Each number is 128 + 24 x the weight over its row's rms, rounded and kept within 0 to 255. Layers, rows and columns count from 0. Numbers have three digits each. The size before them is the row's rms in percent of the matrix's.

# layer 8 attention query, 320x320, rms 0.0269, rows 214-319, columns 0-79
080:112118110096117096110170132138110144130114127168133092168096169168167142139127102142079118173133138094157067121140143124095095126111135182157096106166154120121148131153139109130135135185134066096141141153100105146106155130140116118129121082
113:149130127165155157093112120091105110135101159105123174148105091115129136116129087132138119139140181132094174175139163120129124124110146093109127142145100161128103134101128131100126133082137168136132113121179103110115080122145133158128117120
093:104132140189146132177097122105107126107141127135112108171141177104147147105133112155133088114119091129157101095140103107101145137102151160133147130119111122152165126143149136100142131156120099165102113144107122180152136137148133100109082079
103:139136104150054117145123107151147104103133079156128114144116115130131129105141129121130118096146097107112125128153106131067168099106120148122120102103151136122150200163110146140093101119159099109119150147098139141124108131133135125154148105
097:133100158123128150072159138155107147136151118127134133112147151172135104144133122149119147163118151079132143117136096112111108087135135149112102131169126136138119097134171146143166154162130032116161134122102163128149157122107093120156116134
086:122115150137215131147128152128099124181119154134118143152161118081172148100096078074129127148144149145118105115095160142172103136132126102130148118164124087137112122083145116100112124142117166098116088132167122158136118125107162149110102103
099:116101095134110147146118119146149107119151106160130138150133133145128138134154127145128099109130125122123133118183090099093188148111120120114102138131147155142141157176124109062130156169095111133131081127108117154167138123159165130142135106
091:088102134121111166095091141161130114143097119087116143155132113104176118107138140125125160132139173097112140128122143128115162118143137077058106184163122155120118145160087126095154124154118114115142063118120155129120173157122128100172156123
089:132099136126214185134149136125124128110128137143120127136122143138180103149133088147135156144142115107149144143145094091125113131109159138152113177137149141167129156138145104113139140176127118128145109144099135149142167110101150114125076099
095:133120113106083120093133133120104107073146095162126091113124089130119154115136096188125081109098125102136155104161136134056148136122148142174127086122148147142167168144125140146140157142145079139137142141114111091106105120189156156157170132
099:154152097138191130161111128125154167150194162157156099152145147137145056131137115133109136164144070150157104128157090126126085152094106160162130111104121112157102100156163137193146143183146081120124138144117138128120176129138110127114097121
082:104108119122167122146110130075082152160115159156115140164175154104179116100117104124094108135118134115147121112094103109121085123152137127171111162164135111116108106164170133097140154164117107167126107144151118138122167108142128122091088117
085:054130145109160150106099113119145134145125140118081122150152157164150136146139112119130134137144132105120128152100149141109139123126112113143098180175108131130121123149140164128135129172125094099121076143136148149140147116114109130092112118
107:127087170128112144089072138151181116141129135087110145107136115117131118114137188095170166149147165097107128130095152154162145120174125114092108137159115130118117071077123133137156105130143102110107121098144160158173143153094124129132117161
101:115122131111180136123133135111140125135101135157110137121138151148108173158110173124144146172114139130127121061102156146156133110130128119121131172152154103121071075094142144116166135115144150141119164130101176140149095128107110111159129119
100:118145117094163066158116144134164144152149130172111081067119135151161110135083128098146150161124116104087135182082117151120139119101128111151130099075124102128133119133140137136143138124127122123115195117094109090102127099153114163108123118
103:094135126078129134147114135118155096095162125148091113136149145123161136094135159117102107088119102123108146115143113119061187107159110118148140141117150149136157148113081157107111141172134093124119106112113124178149104133149161115102165093
100:126087113116135119171113135115135084122179150104127147172087181149143136109156149120139121124135171141115135098145100146148149135137115126121133142146094100152148094151177127101158130145069150150141074146132119132138123139167144131118119146
090:117109106140207122184140119127098125122124113181146143153128123147165136130118116152089118151127141147133113102123087125143101132092137142145134154145122126146128126150147098100170158159110100151165135144141119128136117109134150100104087111
099:126141152140120126128154065108111095101101105116135140131127100177099158159131119179132141104115122154164093108115124140094141145104157159105142122154161160119111123154132082107126115121115168148133148114111125150087119107149121086101084085
085:081094128108145170115113169145153164134171112142098126151134159150141102094109082153077114136142112091123147131107124132115144108141107133140145135157143118103122114140129142189102151171144087093116119147113153141153153127123113111113140106
103:121133082144139104151124110106154154146127138134119128112093092147113149164154131091118102143139110112123103135119170131159129154106106158131129095076121121105160097122122131141118132094096166158113151138131130109120109121132133183133174113
104:107123129132171121130149111079116174179101170095144178170089113190120143141108117100127079111128140135116096103090115146166127163129127122145115111151105105089126130155132077135100176071079151094141128175155143108142093109125094134164137108
106:159125173132152176086171110152142141150140156100111159159135160137127119118108166156092142124132177169154137112130113134193111146127147142121129149155135141145126123124158119120145147092148101139167100092177157106140160168089134105157132143
085:080108156134187135154099129162128165174133164147117134140166136125159122109119123080090117127140143116154119105125115143122123119135075154127113162144112110147130111139142183142151174158111074093166110133139157128111158113090092135106124143
099:122100107119173105204085135143135160150161140144094109171119150161104124126136126101153154160174135125137121137139110116173170136128131139134117143122080140111121142173135122162152134166071111123145100147137144147155146126126139127126098130
096:117148135123161104064164127111172169163113131120123104105145106145114095165097160117169143151113114128176088139094142159162105141135117115105137134140129132109099103132121158134126131102115124079140133109182147096142147130094075103140153123
097:152129145168133155136113119125106112122123139085161114166129179074150131113147047163150096143140151132117162124195073109135122145130147132148140120118130143159134098146135098093136110154116106136147105121120125134126165122134180130127110142
115:110114091119164115165154105099141115156128140164148086125128114169146147090111123116089118094117107144136102118121114135090147132084117153182165061092128108142120121153123154151117140095125169123152172148150098116096101131134107143094164100
084:119153104076077115116128119161125117123117113120155144099133111104088102126101147130140155123114134147151135125145125136111132137087119139115131123093132116099123126134107105112107075086139162143106150111119110123123083148110131127147130157
088:127159131130158109182153110128106093134114111158120117140140148106146134135101118122124137156123167169126119124110107098181107145102148135151158140152114141132117131143175101121167142126116083090172113128145145113099089117147153114085054133
091:130128096119154101161151163161134113153077146177114156124151123124161154092099120082101131151130114146072137118103156102083120125143117131160092101134171133132127143134146147118143156137166097139151107102149121113111100142126103154105145123
096:139126104132096110176132113139136104108127090128123129152102145141087158103127145114149130115134125135119098129178086138127176170093146133141147130107111134168144146129156093131147119122099138119102176117134133124126114153167164121128142118
097:160137111124065119132101091134101105115129124064190120113096083129122113137150117129137131087120129086116112159122145137102110144145120117103134101125136127113162137152130081075103106093162167116122106138149097136095122108131121115170141179
096:137092117162176137167131128129125137136157130166150080158138165156115128146104080147120108160136112163113106121151093124134095148119142156181110121108085104140119119178144138131138169180083090153124131155110169124138139118144140125108104118
107:132137111140143120114147127105111118137129128146168062136132135114152110122139111127127098145128117119136141100132100116062076132134147134153125102124119113142126118128179133125139112142149124160153183126080120082108151124162135122132144124
097:130109161141113135163155107140128163107130139128106145142120125189114138140124154139126129166130158145149118109137135142136140127138127145158116164140136152086125125159107137151135148155098095135155135117130137154155138114105109094141115169
113:134138093117137117199131120085157133141123124127155092117085125160124156102126118103121087097111090129104106130133090135105119136120143144200149085089126126147148124182120130143109145120070120115146174133133125098109102132161130140129133097
092:164137107129099093161154125126143141122096145079132159183103082124112158141133129102125135122134141148132107149140119116156129159158140152142148113103132127124148163124133096167130129089158198132119133159143132065160106117090134108142146150
094:133130125151131123162095117107109144115147173119147104173138106137113139129149125117122142152127116100108094072129082129151103133138130145132119149110115145114126100123132096115178161136098117170150150141117125135149107137147129134126089110
097:126123125131057132098092134167126094111113098109095135113142130116141113140154179115121171110149138114073113136104181107076161095101103126106092119117190141078124129139116129115123125126133104115150100073127125131119146146133130093144144139
091:127135134078168157121127133098121147167100141174092107137155170155102136118051166130120172140118134149125123071103115158148117126112114103154155150194122112137103114130127137161128169106108117119134150123141168137113126122109068137135124120
161:108136128126123134100126134152116104136157124134133175164116114180131054136100125118098148135156108142139110108155101145154114116153110118093144128107152140105129101144160104142109130085143118101098140119139126138100089112115131110121124134
089:155150102166148126135102087128099129137174127112108128148136122089160081113130139151130145141106103200151123109154141130130128104141168096104117152120180107119155118127116133113123189101134097114152084098121160161092158110142151140133144140
131:149113117132145126142114127103140152140120146114114100122130140068144174132153130132141106107095132160135156149120155120088149150115145118157138149133114114156124133102103151137140143141109131151174102134115140125163137152132119164138128122
085:114121120109106095143174168121167131136079118124153100129127139149085191147130079127109124140149153074127140130113110124124102132085099167167153151130072112153116140138120119171126064170148122102099152171137109103149101166086143117133097111
105:129128103126131116125168157116166129116092132153123095102132130131126212134146122131129099132113133094121152153082156104100139166122132136154139153138097147162119112119133116125131122179132119151165109151119129099171125172132085122128120111
102:114145121132131106118156168145114104111105105112135147146134150180145076160085111122079124148174148094117119103133088133164103122123104123110165117115140111113146144160172113129117123108142113122118160141138122137091139106103141105112109106
114:107151143128131101108116137140096109126126123136142150142135143157143053154072141121100136151166125139131092109161101130183111102138132136085112111121163128108153086138157123116108121098154110151116140103145106116066097089102148112114154123
098:161116180128133149154054112109109151139143152122139143117126123083165162097161174136138129105113149132119167141130172104124113135129153113143127127120121119151139143091102161093151149108117139139163084091121127147121144107151148163144147122
114:162121109116127141133116167137167145130120146121124134148113122065136179101159122121154111116092145131125172136101176107116130135120157117129146136127117151174129156081106120136136170136103130131142098109127148132195159155140109131176142125
091:097141121080098118109122165124146104111097090138119098131132152156126123161096089147118077151157129088129121100088116141158155165130116117134145147104101122128148145154200104152129145148131114139099146161117161100161105170124084100135132153
101:162097137158123148141088102116127145164137140115132108121152115098116168097146161123160108130110144154137185148138172132131142132136144134167119142116104143148105122089122155116129135111100119144191096106126121139163132107148135153148115141
098:138118109093103128118110132142164156143129123133154079134137126102162189112162111155140094099128130051145179149088152117109150161104111135166142159135097106151156154163099132139115138162112156120131121150127138103182159155145088145145131114
109:138132112138144125117121135113139145147151120122150123128146100074100198095146124140121080115080137120139188130114187107109131152114129139167156148143114134148126147123099137132147143155118152110156114113118118139167131147135133180161155118
084:100166083078120127089143134139123135073120114133113109149131142143093089159101125147126143148100117105126097112118070133123117121122121122078152129128155139116162129157153114117126142164101136147083151185113129108119176155142089128146112066
087:132139143148140138098107151130104105146097159133136117158133134133159143112136136134107152125081101136135170145098132157118132161136167140106141150140085138142142111096160138126152161112068151121162127099139147147118105116137105120172125115
112:123103135139119161129132132122180144160129132115119111148137124112128205117144133134147100147130119124127165140133190096130149148132105113170100133145092152129113114131106158130128128137107108157195103127101145096161123144134120177160142121
102:141113121133148104127101140069131120163158145145104104138114100086113179105156105137146081125121117127108134117120162114144143139128138107159160143132107135132141118114098147123134128153103103130120147157111136117146157150121118173144156136
101:137128116109144142122120103120116133080111164132113121103176166122117095167119140101121138103166123120167096121104131144114128100132100127102121132143120130134143114119143105106143087125134136166117172155144126109088132144104085136092104122
096:128143091108108122112101106081109120166128155141120105145090106128162196112134125153139171115059162138149165166098152154103112155177169114115122107157094129103161128116112137141156145118125148138159125130131113144135129122165130134116135148
102:145140137109127162117102153109131122186103159109162113127166112106129186099153152103141075143092134162122174134129170126127132127144115116142158148098082131181108143113134133117137144148087153123139113091127116108179138147121146136162109110
078:103124126135153150156145087172145152136120162135106160135144165137161127129168146137119166123096082135178100136154158145103154093127120170094112119131157134143101093126138100137159107087098098162194100116136103128121118110154126137150137112
122:136135115145127135094126148092097128139112138130152113101140113115107204102134155160147108085087133159150167149138145159112156134155165123174119157135108145147122137111086129104179132096105146120157112130142121116128111132145158149141110112
080:136068107126120134147143120125140124153173129076113162146105121112105115133120084099077163119107090171141118115121172106129106130143139146137126108125136148092109106172119143156135149118148121116145161117105127141120138148125128134132193142
145:115126158144124131112102107105120135157104163156133145102113117089124203112163155126146122122113155145108173141125175129100150157128133098164124170132090153154110114102075149111159164124107154149181088103142119135144126106164115148152135113
094:114129138145125123152135139171173114122080098134083140159126142144136149137113133134105129156146175107179112105123134129128144119105105076071131180127151137157108145115163105109159169103139142112110142139148160104149101142143113067092144149
092:120128123123117113157161079126100144134166135119121164123095132150117175134125117120150140165117113122097145115171124123131101118102125117127097130143124142104117078168104118162103122111145153162142123100120083106154078146149180130140135128
095:163107123119108097132110128128110133133167153123118119133114128134126081135130092102160124121158066129116142119156161129150096113084146138138118140130132101138083109146186091135126150112109116131107098127140076163123144121117158128144108102
101:088111127099100101096131160153150173126114156105124083144151130173121099150132123132149164124121116097105113127136119114107146143090127135092126126136123093115128137161163074132148108086105119133122152137126143124099113167132099127146146127
089:149148132106158124128115175146084110111105106141134115151147110142157109165158166139120117102122130137125150142160125091144117106117135118170116121137184108153156168130150092098157143124132144147161076129128085167086175154114129121128077107
091:116098164116083125122138093094108125132123103178148146126114087146123147118105104118137162105117150133124145130130162139135119133124129089140110174116087142112104147132087113142104155093131114142120152132132122142149106091178177131121128101
089:156162107140108125123173150109086124128106147188156134085158122111123158119146138159143091147148159137090176148108138153127127138142179124160111196116115165198139135083122159088177109114136141167139123120143127096115124136111131118102098146
094:127156101146150122136162154109118148153103177127110143174121104150131142119081140156093156147146115137185077126139133155163136116126142155142145128121172110134143116126166146161141154112108129136091151154131140079117105152136072142119116128
086:147155163146150132108134110118107144109116110163130136121080142109124162139119103110141091107110151139111139144112150148124147159126145078148089170102154127119138127133139108107164154098143150120130131098159115154078111085119139133136071119
092:125103118122146168144112118128126143151098113146134134113130178093140144148169163111096126062158129078112146145134106134132141086121089127118147118126117107155121127120145154120139102146101143103171119107081142148131159128139155114112097103
087:119151153127144103133143144132077100127119116190138137113129153099124118172166110180149116122128155120108136157123127152111121133114119106128134117106136131151161105125172081084161122101068142178134097146139124130124159118130126106084069129
094:141124139139125137113097114141148132124148142123141116123105179138130131081157154124121113112156071150098140125109104117127131144127096161106140128139098115124128076126135161105111110183144098082155096062113132177108154139101145103166134132
102:151141106158125123082154179124120109146103127097129130123127118144118137113120133153088148119147104122121101135138149124088164082187150140147109144120127176128106136145123080115120136102137149111141142172162107110097095109104132132125111116
093:103122131130124150119132124096115119108072186111113100155150108129120121140161158149102155139145122056182148146119150152113143101152102192115154104129129138134174138120152131136120120167144118109114119120108124106150139125112084144135111158
092:120122149115083126135112126113157163130162121130095143122123099132094139069141109126132147116122121111117141122101181156104170120129134172134125194090109171116132152136130162148146148121140141128098130149087135096123123154110137171113163142
091:122162130140064093142119101134160132136144106155118086118167112129129161079172125135148109096117105121129132172145129092102136115173126152137123136101088137105141126150061172114131114121139121089092148127120149177120107141127161132120131118
091:091126106105148109113107044123141113128153145168149109077172139131161124113188129160112148097114099126143180162125103139117104155116138125166124129143137136084163143157098131111122116151111107114125104083152142142153160140158093088126114141
092:115086139096115119116140142129108177117130143156131117069140126144089186146053135120137162168164119109117147115111113117134111109074093120132127153139156115128100129114141092158100129109110178159170125132137150126129101132112121166152115158
089:116085166088116115200122099145143140131140113127089133134122147130154159153122105111144172182084167138134102092104152122142126113120122137124147117119169147132124125103143147101070129131110110186141139178083111108119117152139164138120143098
090:129139133123076144152166138188181174117135162121131102144155117134151108137132139119107158157112130120155141110154103153105103121088153198100114093149168140123105161113147122090121102146129089120144109184122157119121112170118129129139142124
097:146148093164170121114114139126119092092148076125156177113139119142176129078143144120174133141156110129104152125126100076148155107149118159149120124145122137164163139138101132099151130156180160132142106105129120128083127075125131111109120133
089:145105118120106149149167137119106143137119143112127099176065130131140139185110129148122104146140116080147095130137142131158113138107109127164143138133163084106152114144146086165113133127131161112109161205148101116145109157095114112113137131
090:132156110124146118094200173118091143109137116139120143153134122152092119136114137163124089135105079137150103133150104141157136147133183147152093128131164101139121121142107108118138120130132134090133149175125093130117127109126169133159116063
089:085144116126116090103165181107133186140139137087103100160142073108123134116135125138102121160115140113155128125143173154112130108097189155173165140108162156144121153138129107142170157148131161090087129189124107085125143148137090126170119126
096:114131155133115143136087129157140101148130094143144144122142163127157114125191175141117140144138152101136117159116126150096150133157125149079116103097069130138098150108129163072110129136086100116112086092126144124146163108138132143150117103
096:146111160075108105168132119126109128132094122165137118148113141183095140147088097132180152109120096112114151153147136141126132105168120123120118128120156106110098139165135083149128156090127109139143144135140138110165128127128127138135108126
094:104137094146096126130082083122130116136189106140088147081107142127178118104128127138135128097146109129152139083155096102165128121170085144152144117175117121118107104139128167110120095118146107118126091132093106161070152100120178107167164111
094:101063136130127168163075113168159179131100143101126120127114148164134129129143142165095176150116094078136123150128161148058142123111075126127140093135103151088130115146148122164038094150123139133155134169112135127131127105148088120115136140
099:145090163133058118134112091115135123133109117119139129116131135136140140160154087134125139137133154135146136132139124145126133199175143160121124129090098131102031141122120169066148119119079097137111138145153167106142124104135173123098132106
083:113147152131096164130134110147178113144128145117150150124157160151135087100109139089122187167125113099151091169112182154114110123130077156149124123120089098120091099118123129157129130116115105121092141122121184107147107157134123125090171144
092:100168124130112100104165122143123125126099134166160118105172139167144131127132143151095155140137143104129150153126074135111095117116151154109139091150112147120139158131154120087142102109119096167148127141147122135116136159174092107133136143
099:128123115105153192141125105133127129144170106086116168136123136096084137100120167125138075136120119178163142101151099123167131102096113114147112121117147124138156108135093149144113142190126180095147058137129108118114133100105127182114099121
094:121112142137135117150089105117151135131123114126135154115117147138159119089138165117148126151128172124105111098100102114120130153100102096123100129147124127125144131093139116086146123142105122131171091098165157170100102163157095095119113144
091:153130128165117121131098132143108094119175151147144107138123150123151114096163125134164087119157086145106102134147131072120118114125123116133116108135119144136123095117147153106117119108131087119105119109106129180130131100137152125120166080
091:110125137093111131174143122134113189136117119122123131103137120118160131100077111095142125110118167115122101111137156117151133124105133086119120167148118121143100098100138144156123161130142163092093129123103151146145110157162132143099122150
090:145142091163109133134112122091106099145118141149169101127137143083129174065154129160137133117119111109166132127084140139111138142149083173118165136120109151111133095120116123127148079140107105118110107130106138159126125145127111120125066122
101:112088124134152150132082126136114148127199146117114104091137142098106101132179176080120114116155108119087108128146173142090112091144137144129102140090134171126141105132118169133104114142122132139117083124112146173148082125137178128120127083
089:118114104131141122138130099109139088133138149179114148075163164110171162115134176167145181129132101119116117156113135147121114110122084152143115110100115139107130118123108141087148128137136120167148138081136156166098127114160138157108129104
091:152136098144141137149212149101118152110108132146144096159153147126096116145114101147126099150103112139177103150109159169157105133110174140130145138101155097141144164115165099124128132108108112161112159198155106093134126171116111091109103087
088:140128112130120147122105102109133155139150105124116136141106143131150154097054124095141146145132109136116128088108131096116120104090116095146125144157116129129118103150113126176107150138181111100154176119114141116102100136103165100117154124